Each number is 128 + 24 x the weight over its row's rms, rounded and kept within 0 to 255. Layers, rows and columns count from 0. The size above them is the row's rms in percent of the matrix's.

# layer 6 MLP up, 256x96, rms 0.0663, rows 118-141, columns 0-95
size [106  97 102 104 109 104 114 109 101  93  98  88  97  97 103  99 100 102 101  97 101  91  92  98]
[[113 118 174  92 126 142 132 120 142 154 126 117 118 167 147 146 151 124 140  98 118 118 109  90  87 108 110  95 110 129 153 111 132 119 161 142 114 186  97 168  73 123 147 115 137 143 138 124 140 126 128 135 144 122 134 123 128 114 103 161 136 164 152 168 114 142 130 129 113 136 155  71  94 165 179 152 133 168 142 142 136 129 160  71 118 121 113 125 145 131 102 158 104 102 169 144]
 [144 155 140 120 167 100 138 121 126 124 113 178 164 145 130 112 125  97  75 130 142 148 116  80  89  94  96 107 136 121 151 164 130  85 130  78 114 146 140 120  85 140 125 158 113 111 143 148 122 130 110 102  97 140 123 121 166 121 123 143  90 129 111 148 140  99 103 124 146 191 175 122 125 126 104 110 125 154 105 151 123 155 130  90 127 107 165 134 101 128 136  86 132 166 120 131]
 [145 101  90 119 152 119 112 105  91 177 119 133 124 142 115 116 123 137 106 134 145 132 128 117 112  96 120 128 168 113 137 105 128  65 150 100 120 145 145 104 176 157 127  96 123 152 123 127 133  98 145 130 146 118 148 127  99 106  98 163 139 118  72 122 149 121 126 186 117 135 155 115 108 123 105 136 169 135 103 103 175 162 100 116  84 142  82 149 170 125 115 157 148 115 130 148]
 [143  85 132  95 127 126 140 127 129 188  72  99  99 163 110 121 115 132 107  86 130 161 115 104  96 110 129 117  96 135 164 171 142 115 123 131 136 115 130 135 116 123 110 101 123 171 142 127 152 145 124 139 114 144 117 118 118 126 110 147 120 149 143 123 124 150 118  85 117 106 140  72 168 137 104 112 115 159 140 165 109 107 163  60 115 133 120 127  99 147 135  98 165  97 134 168]
 [117 129 141 157  94 138 111 160 110  99 119  92 136 126 124 161 131  87 143 140 125 136 114 145 148 183 140  74 129 135 101 124 106  89 154 129 137  85 123 115 122  93 138  87 137 121 158 110 157 124 109 114 151  87 129 131 167 132 136 170 131 178 109 109 113 111 132 176 162 131 124 138 132 136 130 132 105  95 117 123 154 145  98 127 112  97 165 103 126  81 182 114 157 135  95 147]
 [141 174 121 162 123 121 114  87 142 108 102 118 157 129 118  88 101 124 105 153 126 188 140 131 106 110 102 118 148 130 151 174 165 137 134 146 132 131  98 144 106 127 158 144  89 115 112 124 143 139 107  73 161 146 156 102 134 106 165 148 126 128 157 119 132 120 174 100 140 133 124  52 122 115 129 114 144 137 144 159 165 135 141 166 129 139 100  98 132 109 127 100 158 149 101 123]
 [ 93 125 100 130 153  96 120  99 143 128 165 123 133 134 137 111 151  96 151 139  92 126  79 118 130 109  93  87  82 119 164  89 123 143 155 148 126 167  98 118 135 134  84 162 156 114 156 135 141 149 146  93 110 136 136 125 108 129 168  91 153 144 124 139 125 145 100  96  89 119 125 107  98 169  94 178 123 144 131 105 154 118 105 113 114 142  93 123 147 125 104 169 107 129 149 100]
 [111 143 158 133 141 113 130 113 121 146 116 101 126 128  88 137 119 162 126 127 122 114 191 131 127 119 114 187 133 156 169 198 111 115 127 122  87 122 118 151 119 195 146 149 173 111 138 159 133 122 142 152 148 152 100 138 163 129 130 101 117 104 167 115 154 125 109 148 135 107 131 148 123 125  79  97 151 149 164 148 110 114 132 131 126 104 134  96 107 126 121 139  65 121 131 125]
 [157 136 150 142 175  92 164 126 137 101 185 178 112 147 135 126 135 171 108 167 115 130 126 168 112 189 114 132 170 138 131 123  99 113 126 147 107 143 112 141  86 126 146 127  91 106 131 165 172 118 117 109 113 142 115 152 177 120 149 141 112 146 111  99 122  99 134  92 140 127 135 139 132 105 119  84 150  92 117 130 125 149  98 131 154  97 106 143 132 131  86 115 147 146 146 117]
 [ 96 149 133 124 102 110 120 134 101 120 144 144 157 102 118 175  97 113 126  98 113 145 135 133 131 104 153 156 122 135 137 155 105 132 190 149 133 138 100 150 106 171 117 110 175 134 132  94 122 150 155 150 137 139 106  89 143  93  95 161 152 147 147 183 100  97 132  89 155 111 141 133  95 162 147 137 117 154 120 164 135 127 107 118 135 161 102 176 144 131 117 136  99 139 100 166]
 [103 147 159 134  92 110  68 104 134 167 106 118 126 124 119 117 133 116 148 134  96 113 122  97 152 135 102  49 145 159 140  90 117 153 152 123  77 161 163 115  94 114 132 114  98 132 107 153 112 134 131  97 124 118 125 173 121 138  91 134 167 116 132  96 162 128 151 143 135 141 101 120 132  93 100 127 109 145 137 107 153  77 129 155 159 133 127 146 123 139 150  97 127 121 113 161]
 [107 104 124 130 145 126 171 149 109 128 125 157 126  75 182 153 131  89 117 102 139 153 123 156 149 151 187 135 133 149 140  99 184 125 138 122 108  96  70 144 147 124 141  88 133 145 115 147  94 129  92 149 124 118 168 131  94 116 149 131 146 106 104 145 122 131 149 104 126 145 114 117 167 126 171  95 116 114 100 118 134 106 112  99 115 151 105 121 112 159 130  97 145  98 120 160]
 [143 167 163 144  91 109 129 111 128 113 149 139 203 121  86 177 125 137 118 123 138 114  89 129 120 126 110 162 128 171 117  89 143 119 112 114 128 133  92 162 137 122  97 126 121 104 101 126 134  80 101 122 130 113 119 127 148 112 124 155 131 105 173 141 129  97 104 133 135  88 110  94 149 148  84 134 143 141 156 132 112 127 128 119  97 110 109 136 104 124  79 144 111  66 100 144]
 [124 152 102 135 113 150  96 126 154 114 139 141 152 122 141 157 161 145 122 129 186 172 112 153  88 118 125  99 141 162 161 111  89 143 160  78 112 138 106 100  80 101 137 143  94  83  84 137 163 138 156 105 127 140 144 120 147 124 140 117 102  98 116 127 155 150 111 140 107 131 108 142 161  93 119 135 117 101  73 137 124  82 144 133 145 142 114 118  94 150 120 121 162 143 117 118]
 [143 130  98 139 136 106 160 103  96 164 169  73 144 129 116 102 152 141 132 131 115 134 109 108 141 147 129 102 150 126 156 181 133 113 148 126 136 132 148 177 150 110 105 105  90 102 125 103 115 113 122 154 126 133 133 114 126  83 134 147 122  98 106 156 176 144 121 137 143 141 100 114 148 130 146 178 112 133 153 140 160 139 166 134 141 167 158 119 108 155 174 136 169  96 115 182]
 [113 135 114 115 125  73 173 126 136 107 132 165 164 135  95 125 109  82 136 139 133 146 146 159 133 121 187  98  92 102 136  98 131 130 126 156 126  99 122 118  98 118 108 101 117 116  84 102 129 129 137 114  99 140 130 112 146 131 101 114  94 112  94 121 100 105 122 175 158 127 167 109 141 125 156 139  93 109 114 115 143 118  92 155 119 124 144 139 117 161 130 205 123 130  92  98]
 [142 136 128 118  99 138 128 163 116 139 121 108 194 143 133 142 136 126 122 114 133 136 100  87 137 105 142 147 154  99 117 177 138 104  98  84 122  86 147 125 149 123 101  88 130 120 174 124 127 140 112 136 204 133 116 154 163 129 126 155 135 179 120  98 126 103  89 119 144 105 129 133 129 126 153 117 142  73 123 131  77 126 118 110 117 166 109 121 123 111 102 121  93 155 120 102]
 [113 143 125 131  99 138 135 125 121 167 170 135 143 141 127 133  97 121 125 146 178 121 109 117 125 160 162  95 134 127 141 152 141 174 151 140 128 103 149  91 191 109 121 141 104 129 154 116 125 145 140 159 132 134 103 166  87 157 118 123 110 149 141  84 181 105 137 132 172 133 139 174 118 129 153  78 126  92  92 118 129 128  88  83 115 144 104 133 144 136 126 163 118 106 103 122]
 [ 71 114 139  96 102 148 100 115 175 140  85 140 111 117 111 134  97 155 130 165 141 136 145 128  96 167 166 148 160 145  93 148 132 110 111 154 103 124 134 130 109 144 127 129 137 120 118 158  94 133 131 120  91 156  94  85  97 114 141 135 128 137 161  99 149 103 150 148 147 152 171  94 141 119 151 122 139 152 161 106  92 169 149 150 144 133 105 153 146 152 136 123 146  74 140 153]
 [166 129 172 159 114 143 110 165 145 145 138  89 133 132 120  82 139 134 138 127 168 125 127 138 104 157 126 136 158 143 171 112 137 144 118 103  75 169 123  81 116 124 115 123 146 168 126 131 156 144 132 170 108 139 143 136  93 134  82 157 105 155 152 136 116 137 120 120 135 128 154 164 135 133 122 131 113 125 117 127 155 165  86 140 141 151 124  62 152 121 126 144 175  94 108 163]
 [135 125 123 143 128 129 149 142  90  81 138 122 132  94 124 113 115 149 106 150 118 150 100  73 147 132  94 134  94 133 150 152 132 181 183  91 124 148 143 147 106 122 135 142  80 161 137 138 191 115 147 140 132 117  94  78 136 139  85 159 153 100 125 153 174 125 114 124 101 149 113 104 149  88 140 156 158 104  94 119 115 133 143 150 134 116 132 135 139 116 158 127 111 131 137 154]
 [113 113 144 108 134 147 167 129 138 112 122 115 118  93 100 104 147 175 132 109 120 103 118 137 115  94 110 124 131 150 120 110 163  91 158 138  96 173 156 172 126  77 119 117 140 122 138 102 143 107 134 115 116 140  75 162  94  87 113 172 122 147 126 175 115 126 100 105 117 144 122 147 105 100 116 111 116 155 103 163 155  96 129 102  94 103 129 125 141 162 146 171 127  85 137 144]
 [131 112 186 148 144 142 132 105 163 136 111 128 130 158 140 179  97 101 159 121 118 122 142  90 142 152 157 122 126 121 107 129 100 142 126  83 135 152  95 148 102  94 131 133  94 120 143 106 139 114 160 101 146 122 137  94 119 120 127 136 130 162 138 150  75 126 121 116 110 118  76 135 155 148 139 157 144 137 111 121 100 128 149 150 138 132 163 170  99  72 149 173 115 122 162 177]
 [111 110  88  73 161 141 137 136 156 158 118 126  99  94 110 134 162 122  98 119 202 118 133 140 139 108 133 154 136 160 102 147 101 140 131 127 141 141 117 132 120  87 136 121 144  94 130 115 117 116 104  92  87 139 121 156 118  75 159 115 158 130 119 137 117 109 102 108 147 117 111  57 109 126 116 120 130 130  97 134 124 113 108  99 100 145 110 108 144 153 114  95 114  87  80 127]]
# layer 6 MLP down (transposed), 256x96, rms 0.132, rows 118-141, columns 0-95
size [103  96 108 105  99  96  95 102 122  94 101  92 105  94  94  92  92 100 103 100  99 108 107 101]
[[ 79 114 124 146 148 107 118 101 129 162 133 114 127 119 147 104  82 138 101 187 134 116  96 101 124 109 121 131  88 132 103 113 130 105 127 138  78 140 179 144 147 103 134  97 140 135 136 103 134 133 148 138 152 110 133 160 106 143 129 121 114 154 131 147 103 128 128 107  88 155 150 115  99  84 158 133 148 131  51  92 105 114 181 116 181 116 106 129 117 146 107 135 136 131 131 129]
 [126 124 159 158 146 107 152 142 130 124 123  72 134  78 118  92 116 140 196 131 131  55 119 158  98 140 111 127 115 107  87 124 142 139 139 134 143 134 159 121 103 116 137 146 166 126 182 129  86 147 123 131  94 109 149 132 105 128 156 102 169 132 118  89 145 119 153 100 100 123 105 128 107 131 111 103 129 129 125 132 142 129 140 125 102 109  93 150 174 149 110  99 118 133 163 147]
 [130 140 161 134 154 103 138 167  98 104 164  95 135 153 120  87 151 174 184 147 111 152 108 114 124 132 105 134  90 121 141 116 119 151 133 123 108 148  77 143 126 125 130 159 114 117 100 139 129  98 121  83 130 119 126 128 158 119 136 143 153  98  97 164 140 101 142 115 137 152 137 132 138 132 127 129  85 129  87 163 122 155 139 197 129 115 135 178 121 149 122 114 168 107 113 173]
 [137 144  97 123 144 127 139  96 120 163  91 119 106 148 120 101 122 106 122 152 128 133 163 138 121  87 161 113 134 129 112 143 109 112 108 142 125 137 125 134 144 143 124 126 124 159 210 105  83 152  92 123 150 135 136 110 121 137 137 145 118 117 143 116  80 120 138 141 111 125 158 127 204 140 100  83 123 135 108 164  94 105 114 113 162 106 110 163  77 120 138 108 145 124  76 143]
 [ 67 101 112 139 116 110 103 120 103 152 147 122  99 147 140 174 130 109 169 169 110 121 152 144 108 141 104 147 130 103  93 183 141  95 113 143 108 109 122 114 134 146 139 113 171 108 141 121 124 110 111 142 134 121 102 173 133 138 131 151 149  94 125 121 107  94 143 159 112 131 162 132 133 147  94 100 113  91  73 135 143 138 111 144 100 134 155 146 156 135 159  82 108 160 172 139]
 [160 158 113 100 162 118 106 150 146 154 123  68 137 145 104  95 114 126 152 146 130 127 134  79 153 115 136 114 126 104 166 118 105 177 177 106 144 182  75 134 102 117 144  89 152 102 117 105 129 114 109 178 126 104 130 102 106 123 176 125 152 119 118 133 131 140 104 157 122 160 113 118 144 157 139 157 150 132 146 142 138 118 122 138 125 119 162 108 121 148 141  94 134 130 179 135]
 [162 102 129 107 178 140 130 140 142 124 149 149 143 146 119  87 138 122 166 113 153 111 160 108 119 136 101  82 132 110 126 107 108 131 110 161 119 143 140 132 167 140 108 147  93 151 127 118 130 120 143 179 131 147 140 148 144 106 119 127 102  95 126  93 140 149 113 102 125 124 161 142 130 146 156 167  90 115 119  93 144 126  67  94 129 139 148 131 145 113 199  91 129 149  72 118]
 [ 90 163 118 143 114 161 129 134 108 125 150 107 160 160 104 169 161 112 124 151 144 149 122 127 103 131 114 131 104 107  98 108 141 125 150 173 112 136 112  96 198 146 114 130 142 113 100 115 121 127 103 130 155 170 163 117 129 140  86 138 129 119 173 188 150 140 113 148 121  98 110 123 129 132 136 127  89 156  99 140 146 154  96 125 116  86 144 126  85  88 105 139  86 131 145 124]
 [ 96 153  97  90 166 131 142 104 153  99 135 134 134 151 121 130 173 134 176 133 120 151 137 116 131 185 127 147 143 137 156 136 136 177 142 134 102 143 150 129 126 112 118 129  84 148 135 182 181 132 130 122 122 167 120 147 141 117  96 157  50 138 101 125 104 128 137 141 161 116 140 152 143 117 108 128 145 120 131 106  95 165  96 118 139 129 113 140 137  98 106 100 132 130 168  95]
 [135 124 166 159  99  89 109 113 134 104 129 124 103 109 129 125 119 134 124 108 100 155 108  93 149 130 172 135 106 113 136 121  88  97 137 166 159 118 161  61 157 161  97 111 126 138 140 150  99 114 131 121 139  63 112 129 125 103 147  76 187  85 114 126 125 101 134 149 103 126 144 119 111 110 114 135 153 102 136 125  79 128 111 128  89 130 129 136  98 140 103 101 109 145 119 115]
 [127 126 140 130  50 130 107 112 147 144 141 142 133  77 106 122 107  91 138 139 102 157 153 141 124 125 155 133 130  77 122 131 147 162 151 137  83 156 148 122 119 133 122 127 126 126 105 111 153 170 141 124 135 101 131 150 140 120 108 113 131 141 113 135 138  87 129 127  81 170  96 117  68 128 123 119 142 134 195 127 149  75 110 136 129  92 143 177 104 146 140 134 115 149 119 117]
 [103  77 121 141 165  96 107 121 111 135 139 131 168 147 116 128 110 130 130 117 107 107 130 142  94 133 137 166 105 153  57 101 113 125 117 128 135 155  98 129 160 140 116 124 122 108 144 115 109 133 100 101 197 120 156 155  95 106 114 163 130 138 142 107 128 134 111 111 155 125 149 119  93  88 130 137 158 147 140 151 101 151 108 115 136 164 114 127 108 145  65 119 102  99 114 176]
 [158 163 168 104 155 151 139 111 191 132 114 104 117 148 139 132 139  90 104 128 123 120 166 119 107 104 145 107 131 137 100 148 124 116 118 114 159 103 121  89 127 147 144 149  94 127  98 108 129 163 105 119 140  99 112  99 142 132  89  86 117  90 127 142 121 118 168 134  94 110 112 130  96 130 121 156 136 153 173 154 123  73 112 184 140 136 120 113 111 113 168 123  85 134 101 148]
 [149 102 132 116 111  96  97 125  89 171 112 114 124  99 141 162 125  90 155 129 110 140 124 141 124 120 142 155 154 171 115 129 122  63  96 102 133 139  95 119 141 114 118 133 128  97 174 159 109 118 119 136 181 126 130 170 114 134 124 119  99 138 130 109 120 138  85  97  81 149 159 119 102 142 110 173 155 157 140 104  96 134 137 111  97 137 168 109 126 115 123 147 119 162 173 120]
 [101 112 113 161 107 154 106 119 135 104 129 117 112 154 159 108 155 151 120 169 144 148  96 138 118 103  85 147 144 145 112 128 134 119 149 148 110 120 110 147 165 139 103 122 135 121 149 114 152 131 120 127 149 117 138 109 116  64 136 121 138 159 169 161 108 168 137 129 141  73 114 140  81 168  97 124 135 144 131 145  92 133 124 110  93 115 182 142 118 136 114  71 145 142  70 106]
 [172 111  97 113 132 142 114 130 162 127 147 154 119 160 156  98 149  83 100 149 108 123  99 144 175 127  86 143 122 113 108 120 141 118 130 116 134 130 158  78 169 111 139 151 113  97 124 159 115 124 139 161 108 110 102 134 151 156  92 126 143 119 197 139 135 109 108 138 167 136 124 119  97 145 103 141 147 167  98 135 112 101 163 166 146 152 114 127 116 129 141  98  78 151 104 131]
 [147 104  90 105  91 142 152 133 125  71 145 127 158 107 122 151 101 144 115 115 184  87 121 100 132 116 144 103 119 153 127 164  89 129 141 106 140 143  81 133 168 139 142 152 139 154 136 127 130 154 118 140 130 114 125 139 136 150 103  92 193  79 104 109 145 128 141 130 121 161 151 112 112 112 147 115 133 120 113 118 112 143  95 113 143  72 136 110 144 108  84 129 160 168 104 132]
 [130 155 149 118 125 142 117  88 154 148 111  84 149 102  85 154 101 161 133  95 122 177 142  79 131 106 134 121 149 118  91  97 115 155 137 123  90 139 128 120 123 125 144 134 167 122 147 130 146 148  98 117  94  92 103 130 127 127 121 129 134 138 153 136  99 127  75  74 145 136 143 118 154 123 131 121 179 122 158 146 102 204 105 130 153 142 170 144 141 123 122  98 121 115 123 128]
 [ 97 124 100 147 135  82 142 138 110  88  82  82 131 123 116 139  79 131  76 124 176 179  94  88 118 160 119 125 146 130 113  95 120 104 129  85 136  94 172 117 123 126 136 128 153 115 140 150 134 154 124 119 116 146 113 147  92 140 112 130 149  79 120 116 131 138 116 112 144  97 155 106 130 154 133 132 125 120 158 122 172 127 110  95 132 140  94 126 119 144 190 125 139 142 122  99]
 [124 143 106 154 162 129 138 134 121  90 109 148  94  89 133 149  97 124 108 146 114 143 120 101 137 114 127 138 129 123 105 131 139  74  78 150 114 138 160 148 124 166 116  94 174 115 166 130 113 138 148  89 125 164 108 171 125 107 111 121  98  99 108 120 149 141 119 137 164 126 101 122 124 113 170 120 161 157 122  98  77  96 186 156 147 148 108  83 122 127 134 125 116 144 116  99]
 [ 98 161 123  93 164  90 166  88 150 126 157 114 101  79 137 128 136 129 167 115 148  89 190 109 111 135 136 108 112 121 132 111 130  98 151 122 137 145 138 132 118 117 128 142  97 141 146 134 138 120 123 137 125 157 121 137  87 146 122 121 111 160 147 149 114 157 118 116 113 120 184  79 132 107 148 155 119  93 120 151  76 155  93 176 131 160 148 133 128 121 115 157 148  92 116 156]
 [109 170  75 143 145 149 103 152 151  94 172 100 104 127 118 138  81  99 149 131 105 132 148 120 146 148 107 126 161 121 158 134 119 117 127 120 137  90 151  85 131 123 157 148 147  76 111 140 106 121 129 134 142 181 133 138 146 149 153 121 125 116 124 132 109 114 144 124 153 162 123 128 205 149 157 106  93 160 146 109 135 139 140 124 153 153 134  94 154  94 103 118 128 129 101  84]
 [149 139 125 150 118 109 116 165 120 168  98  77 128 145  76 105 126 122 110 120  98 132 122 118 184 123 135 126  88 106 145 143  92 132 133 113 127 129  95 175 137 185 134 121 134 128  93 118 117 143 146 114 138 165 117 128 133 112 126 134 146 115 190 116 171 107 175 129 148  92 155 152 163 148 122 134 115 136 103 106 126 166 155 146 118 137 107 117 113 152 183 138 113 102 141 151]
 [119 152 164  99 130 139 118  95 174 179 104 119 134 134 124  95 117 145 127 110 162 142  89 105 107 129 126 144 103 101 107 124  62 121 103  92 139 138 122 112 118 122 127 120 124 117 122 128 117  99  97 153 108 115 115 160 130 145 114  87 135 146 108 144 121 147 114 103  83  98 125  82 138 104 186 178 169 140 127 150 135 143 123 125 146 126 119 109 106  88 101 126 111 117  80  88]]
# layer 6 MLP gate, 256x96, rms 0.0658, rows 119-142, columns 0-95
size [101  99 117 103 102 113 105  89  97  93  93  97  95 105  94 108 106 102 100 104  93 103 102  88]
[[111 123 115 141 114 141 131 128  80 123  94 115 185 170  99 155 159  65 115 163 139 110 107  81 114 152 143  99 171 117 170 136 124 109 112 124 136 120 130 123 153 157  84 182 106 161 123 106 132 144 135 157 118 107  89 106 156 136 102 108 135 127 150 156 123 133 123 122 169 101 129 136 139 113 155 162 107 148 139 101 187 131 151 103 126 142 135 154 121 124 145 145 133 142 136 135]
 [132 118 115  88 116 136 119 121 141  98 122 125 135 134 113 155 150 112 153 124 131  87 127  98 122 129 142 128  99 107 152 123 158  89 119 124 112 102  70  83  86 120 113  84 142 136 134 112  75 156 122 140 129 124  98 157 125 125  73 132 160  96 146 108  88 157 111 125 107 137 104  95 138 157 167 133 135 186 142 140 117 100 120  90 164 150 122 104 163 120 147 106 141 162 150 120]
 [ 89  88 136 133 180 102 162  97 135 179 104  94 112 128 142 125  69 110 150  96 134 131 134 132 113 107 117  85  91 128 108 136 160 141 101  93 150 157 120 135 147 151 114 101 131 136 106 156  70 120 145 167 127 141 145 116 136 146 137 166 100 133 127  83 150 130 133 163 131 135 108 104 119 133 124 135 113 160 104 120 154 145 169 101 124 122 141 170 122 146 116 136 156  98 119 159]
 [105 130 149 114 151 155 132 177 133 178 144 145 110 147 118 163 146 168 142 142  95 159 119 130 120 153 118 117 138 141 107  84 111  98  57 124  97 123 130 125 141 152 121 127 121 113 129 145 148 154  61 160  89 130 121 123 147  84 115 105 128 107  99 112 162 114 165  86 151 113 136 151 138 181 155 154 110 130 110 124 136 117 126  82 137 135 120 162 136 125 127 161 119 128 148 130]
 [127 120 119 116 151 159 185 166 162 140 166 143 102 131 138 152 171 122 126 168 106 141 105 116 125 149 128  74 133 153 158 130 145 107 142 134 130 109 101 151 149 108 184 109 143 162 127 139 139 120 100 158 122 111  94 118 117  99 105 118 116 153 157 142 130 119 184 172 130  86 110 106 148 133 116 134 108 152 134  92 150 133 167 131 136 145 130  79 146 111 164 109 151 111 155 110]
 [155 120  93 128 124 110  82 171 182  80 117 139 159 149 186 104 136 149 129 112  93 126 111 126 127 110 137 125 150 108  92 134 134 110 124 144 137 134 169 134 159 160 114 156  96 130 170 149 114 131 135 153 116 133 135 141  86 162 147 110 108 106 144 109 128 137 105 114 119 155 131 116 154  81 127 176 120 145 123  90 147 125 146  81  99 163 133 154 129 116 117 169 133 140  92 110]
 [155 110 164 140 139 138 132 113 114  97  74 122 142 127  80 108 120 111 139 120 106  93 140 104 137  90 122  93 141  82 141 124 119 135 130 115 100 114 147 109 124  75 132 131 114 126 149  94  86 133 128 166 102 130 145  91 122  95 190 156  84 110 142 125 139 129  87 134 112 136 111 156 147 163 114 149  92 139 162  96 111 145 148 147 104 123 114 129 165 112 174 143 127  98 129 108]
 [127 140 159 152 135 100 126 171 164 119 134 141 119 117 120 133  81 177  87 152 122  95  99 139  98 135 102 121 121 150 110 120  96 154 129 130 104 130 141 160 125 107  99 112  95 111  79 152 139 136 111 147 116 122 100 158 144 130 115 105  77 127 142 144 121 128 154 135  69 135 140 112  91  83 146 124 117 133  82 144 133 131 178 145 151 143 130  71 131 136 123 164 126 150 163 107]
 [118 156  98 138 125 121 156 132 118 106 145  78 131  84 100 154 146 159 128 113 139 130 140 179 179 131 149 123 150 120 138 171 126 159 132 128 123 132 111 120 105 146 107 155 144 124 115 136 188 133 154 118 122 160  96 121 147 113 109 138  98  88 151 116 175 166 134 161 148 130  84 119  84 125 160  78 160 138 131 113 149 140 109  99 136 140 102 119 151 129 113 158 178 122 127 116]
 [169 151 145 214 140 131 126  96 107 108 100 160 134 153 137 131 129 148 186 140 151 116 132 104 100 113 150 118  94 139 121 101 122 118 150 110 115 159 105 132 111 151 146 105 137 119 122 112 129  74 120 118 168 138 120  85 115 148  97 132  94 147 112 101 160 118 133 148 124  98 135 160 110 132 106  90 154  83 127 115 134 165 132 126 136 127 173 100 107 104 109 123 155 133 155 104]
 [161 110 134 158  97 128 143 126 101  70 130 156 132 105 112 127 134 152 133 122 116  94 139 131 123 150 173 156 140 126 111 115 109 167 177  76  96 136 129 122 114 121 155 107 138  99 136 132  96 103 128 157 144 165 148 129  80 122 149 148 132 120 112 159 161 103 147 151  94 159  95 101 156 149 127 110 156 152 130 108 150 180 121 162 112 118 150 122 148 131  94 149 115  79 156 121]
 [143  89 134 142 107 135 101 155 153 162 107 111 123  94 123 145 172 121 142 149 145 150 151 162 142 188 116  80 149  76 136 129 150 107 138 103 116 117 110 143 126  96 101 132 158 134 116 137  92  95 123  83 160 149 109 160 154 115 127 135 104  81 110 112 130  90 125 151 157 100 114 147 142 101 133 140  84 159 142 120 112  98 121 148 146 124 117  95 141  95 104 149 162 150 148 128]
 [124 141 152 126  74 155 124 130 146 129 164 125 133  89 114 152  89 101 114 111 123 168 119 143 150  90 147 157 110 187 154  98 123 160  99 146  85 164 134 109 119 135 146 124 112 118 165 165 126 123 123 160 127 137 136 147 146 103 143 127 167 181 145 138 178 101 130 178 103 123 144  77 116 138 143 136 159 126 122  89 119 100 132 144 112 117 149  99 100 140 111 147 135 129 140 114]
 [166 117 113 109 112 147 131 110  97  98 151 157 122 133 182 153 136 116 147 173 145 131 145 128 125 147 149 108 114 100 110  91 195 132 106 126  64 124  92 119 109 127 172 120 140 137 110 133 146 132 103 149 101 101  94 116 134 115 158 143 139 148 169  94 167  68 126 130 100 162 108 127 123 163 122 109  97 129 152 119 110 145  98 107 155 131 122 121 147 105 107 109 107 107 140 129]
 [121 112 112  96 108 159 128 167 162 159  95 121 124 116 111 133 115 131 141 102 124 148 147 198 110 157 100 101 101 159 159 120  81 132 147 118 113 113 105 116 152 152 163 100  56 107 124 157 119 129 177 149 112 117  85 116 164  98 169 142 123 105 141 133 130 128 104 140 129 146 134  93 151 136 118  90 132 107 141 118 126 121 127 171 124 142 143 111 132 128 128 120 170  94 146 145]
 [112 106 142 117 129  80 111 117  69 120 144 118 123 150 165 141 117  91 105 118  88 172 151 131  83 114 134 125 103 133 110 144 145 120 144 145 154 141 152 133 140 107 107 104 116  70 110 121 145 156 125 146 118 149 129 102 139 138 126  90 122 142 148 115 117  92 127 136  72 148 156 121 125 121 136  91 133 161 100 155 162 126 120 152 177 116 159 176 123  76 155 103 135 148 141  99]
 [112 133 213 131 119 137 179 162  98 119 150 165 131 124 133  83 146 132 157 107 105 135 141 106 136 105 119 122  97  97 161  95  90 104 144 108 120 110 148  82 131 137 106  83 109 135 163 113 125  98 120 129 139 131 111 101  97 149 148 133  90 154 124 123 105 114 138 127 139 162 156 110 139 155 132 108 162 107 167 154 112 145 116 108 111 121 137 138 149  76 171 125 123 118 135 118]
 [125 118  98 105 127  99 129 133 114  61 135 132 139 127 147 179 103 125 155 131  99 106 119 103 132 100 140 117 122 135 132 119 154 137 153 100 161  76 163  74 131 120 101 119 143 120 126 142 137 164 160  89 163  85 127 169 159 122 102 145 132 145 113 129 135 127 116 161 106 126  89 156 125 105 111 139 126  61 131 133 117 139 148 153 163 123 146 120 121 114 121 120  82 143  99  85]
 [145 113 113 105 129  41  88 156 129 130 131 123  93 110 141 127 112 154 112  61 130 141 127 149 124 151 155  98 137 123 121 137 127 105 136 129 149 137 130 120 171 130 140 120 111 113 167 116 165 136 155 104 102 126  99 137 106 139 130 138  84 124 125 143 135 131 119 157  88 142  92 181  88 181 134 117 143 149 138 133  98  98 147  89 116 129  93 122 140 156 107 103 129 145 162 145]
 [130 168 120 162 149 126  83 141 103 112 131 121 155 162 128 129 112 105 137  70 154  80 175 157 109  99 107 102 115  92 161 104 149  84 116 123 129 137  99 162 163 143 128 114 128 114 117 126 164 121  94 139 136 105  94  91 127 126 127 121 118 175 130 156 146 121 155 140  86 109 140 132 114 108 108 134 161 166  96 149 137 138 128 137 146  67 129 137 133  96 108 135 156 110 114 114]
 [175  96 138 114 119 149 120 130  95 153 144 133 106 112  71 103  68 101 127 132 145 111 135 145 138 112 172 104 139 129 115 107 101 150 133 157 118 125 143 142 163 136 148 167 163 117 101 158 115 108 115 114  71 183 127 108 111  99 133 142 185 139 100 130 116 138 147 128 125 114 159 115 157 112  92  95  81 134 125  98 148 116 147 130 137 110 157 150 114 122 158 120 113 158 127 145]
 [ 86 116 121 119 107  70  87 137 169 108 155 152 145 100 131 134 107  84 138 154 124 152 109 146 104 135 124 146 121 127 119  88 121 108 107 188 144 101 120 165 132 126 126 144 112 143 166 111 158 105 132 156 138 102 122 112 182 124 141 150 164 131 133 115  86 105 101 129 128 152 107 116  62 129 129 122 137 122 145 180 128 132  95 129 114 122 140 123 161 149 106 144 164 138 128  92]
 [113 170 157 147 137 165 125 126 120 164 116 179 111 117 143 144 128 135 135 137  73 137 103 122 124 147  60 119 130 128 164 140 116 134 137 144 179 138 158 175 132 142  83 109 105 116 103  59 119 127 126 114  89 122 123 129 168 145 121 119 134 125 132 133 111 118 107 131 114 159 136 111 172 134 116 119 138 149 116 149 180 139 163 155 165 116 147  97 146 123 146 111 120 168 142 141]
 [118 107 145 125 140 150 138  87  87 155 162 105 184 180  81 146 117 140 152  85 152 103 107  88 155 110 101 114 152 166 138 126 134  81  97 106 117 118 118 120 117  95 104 109 104 146 116 125 204 140 132 148 140 142 115 134 103 139 116 118 114  93 118 135 143 116 155 127 152 144 113 109 112 106 130  86 116 131 110 164 131 132 129 147 159 143 111 163 137 104 144 110 112 117 162 116]]